Part of a small language model's weights.
Architecture: biases, ALiBi.
Training: a variant of Muon for these matrices, 175M tokens, 10709 steps.
Each number is 128 + 32 x the weight over its row's rms, rounded and kept within 0 to 255. Layers, rows and columns count from 0. The size above them is the row's rms in percent of the matrix's.

# layer 14 attention value, 128x160, rms 0.294, rows 63, columns 0-159
size [ 84]
[[172 160  90  96 126 152 155  71 178 111 111 147  94  86 132 140 207 175 115 145 141 142 110 115  93 159 134  79  43 140 133 168 140 169 152  90 133 110 175 153 101 123  44 181 116  89  78 167 107 134 125 121  96 149 103 133 146 121 171 130 101 154 113 116 147 139 129 133 150 220 117 186 106 174  62 157 134  81 182 143 152 118  71 174 103  90 122  92 183 135  97 157 117  91  99  86  97 133 167 169 131 129 135 151 143 128 130 111 104 163 137 136 183  89  94 159 143 103  99 110 102 134 157 123 118 105 166  76 116 130 191 139 161 124 184 131 133 135 100  95 135 100 139 110 107 113  95 167 118 110  50  90 130 171 144 105 155 160 141 122]]
# layer 14 attention output (transposed), 128x160, rms 0.295, rows 63, columns 0-159
size [ 85]
[[140 140 121 214 159 125 184  92 108 134 107 138 125 141 109 145  93 143 161 108 133 127 127  34 125  94  97  80 128 142  98 111 142 154 173  92 141 163 139 107 114  59  82 129 133 135 118 128 149 161 118 146 156 119 110  92 127 148 121  65 160 122 100 114  64 124 148 156  29 141 139 127 113 113 125 145 150 104 198 202 112  93 149 126 150 155 165 147 137  91  59 170 125 165 150 129  86 115 136 119 147 107 138 119 157  47 105  91 162 126 135 136  95 122 142  95  90 117 165 132 104 125 161 138  61 168  96 146 156 171 108 149 126 209 134  94 114  96 122 186 131 130 132 212 115  85  83 145  94 128 181 130 136 159 176 106 143 138 149 153]]
# layer 14 attention query, 128x160, rms 0.178, rows 64-66, columns 0-159
size [103 105  96]
[[157 189 154 139 135 176 153 121  93  73 184 130 156 141 167  93  78  99 186 166 130 111 135 154  85  86  94 176  97 112 140 132 135  70 102 141 124 153 146 147 127 159 140 138 123 120  98  86 129 120 169 166 153 139 154 128 124 121 143 128 163 163 170 144 171 107  99 109  80 124 111  76 110 147 169  79 138  98  57 188 111 170 119  55 160  92 125 173 110  68  97 140 165 116 149  77 127 147 120 149  64 134 136 106 157 118  98 217  89  97 136 132 141 103 114  98 107 148 140 130 105  90 124 141 144 148  80 103  86 114 100 158  92 157  83  95 158 126 123 161 113 125 118 114 176  49 147  65 152 165 160 126 144 159 112 186 140 141  96 187]
 [127 121  89 100 206 122 145 163 155 131  91 125 101  99  96 171  88  98 139 108 142  24 117 130 158 124 112 103 132 160 141 154 125 133 139 126 141 162 142 115 135 113 126 113 141 152  67  70 178  95 185  36 200 156  89 165  43 117  69 122 119  93 141 117 209 171 124 135 135 103 127 133 118  96 134 162 162 167 183 130 130 135 107 112 158 128 133 100 163 103 138 160 169 152  49 116 148 121  91  99  91 145 101  78  82 132 139 135  85 143 139 190 149 116 102 127 122 130 100 105 192 147 105 111 139 142 140 181 183 181 143 156  97 128 115 101 159 165 116 143 187 113 143 180 125 127  84 128 155 121 131  99 140  94 118 150 138 136 104 129]
 [146 137 125 137 154 175 170 183 130  78 111 125  86 150 135 141 104 164 124 125 119 126 115 120 138  60 147  64  68 164  68 128 148  58 131 135  70  90 106 106 170 224 156 164 157 107 108 101 169  89 188 147  96 135 117 159 152  97 108  99 151 127 178 126  72  88 113 153 176 121 137 131 130  79 149 120  69 173 172 165  87 111 158  81  72 121 158 139 118  76 103 104 114 134 121 126 138 174 138 150 125 142 106 124  97 101  88 122 180 139 154  97 181 143 140 100 116 137  99 136 129 135 149  69 156 134  96 138 119 115 144 105 135 100  91 216 152 131 163 161 127  98 160 116  91 189 108 148 140 172  83 138 122 127 140 141 119 116 206 112]]
# layer 14 attention key, 128x160, rms 0.177, rows 64-66, columns 0-159
size [103 106 102]
[[173 121 170 120  47 129 138 159 165 104 225 169 115 146 176  94 120 135 127  93 128 115 161  97 148  99 109 151 157 138 117 183 142 149  84 135 141 142 108 136 111 117 131  73  91 148  72  98 174 128 100 105  74 178 121 132 119 140 231 143 103  76 121 172 154 154  47 153 136  94 106 120  96  83 136 147  86 106 130 155 105  73 133 110 188  77  57 166 141 153 122 148 154 120 141 125 100 114 113 183  92 124  85  48  98 103 121 148 121 129 131 166 122 137 149 101 125 154  65 174 124 145 179 150 115 112 151 160 120  97 145 103 155 123 180 137 171 140 130 129 105 124  93 111 149 147 145  93 126 125  69 101 111 146 134 132 150 175 173 135]
 [123 100 100  97 113 132 135 173  95 125 147 116 125 115 181 105 102 116 163 197 166  83 122  91 105 111 145  81 139 139 128  93 165 126 137 106 155 116 149 138 110 148 133 110 118 163 156 116 129 187 141  76 138 135 102 153 145 142  39 149  84 140 145 191 162 124 157 116 126 109 197 162 123 123 108 141 154  78 168 119 138  88 151 128  83  83 192 125 106 113 134 143 160 131 115 108 142 138 177 171  99 124 185 170  96 173  90 194  77 118 111 127  63  85 193 104  64 167 115 122 159 119  90 110 104 111 121 164 136  56 128 153 106 126 147  93 128  86 146 158 211 205 144  94 132 103 152 109 134 138  71 111 117 116  62  97 144 125 148 122]
 [180  87 118  84 145 112 119  81 175  81 128 162  67 180 114 178 117  92 128 171 146 160 122 105 116  65 159 112 175 170  96  88 104 145 127  58 109  73 152 146 173 132 140 110 150  86 125 102 134 137 170 173 101 112  94 125 142 106 185 148 153 158 160 165 155 107  86  96 194 151 178 145 125 163 101 109  94 111 106 161 140 107 112 153 124 129 134 188 105 130 107 124 115 132 134 126 164 156 132 119  90  72 109 102  95  98  65 148 133 110  94 170 160 103 138 156 128 134 139  69 119 101 139 103 140 174 122 149 158 128 144  87 129 101 126 130 114 145 178 115 197  61 180  68  96 149 153 145  66 124 141  87 182 157 193 117  93 121  92 157]]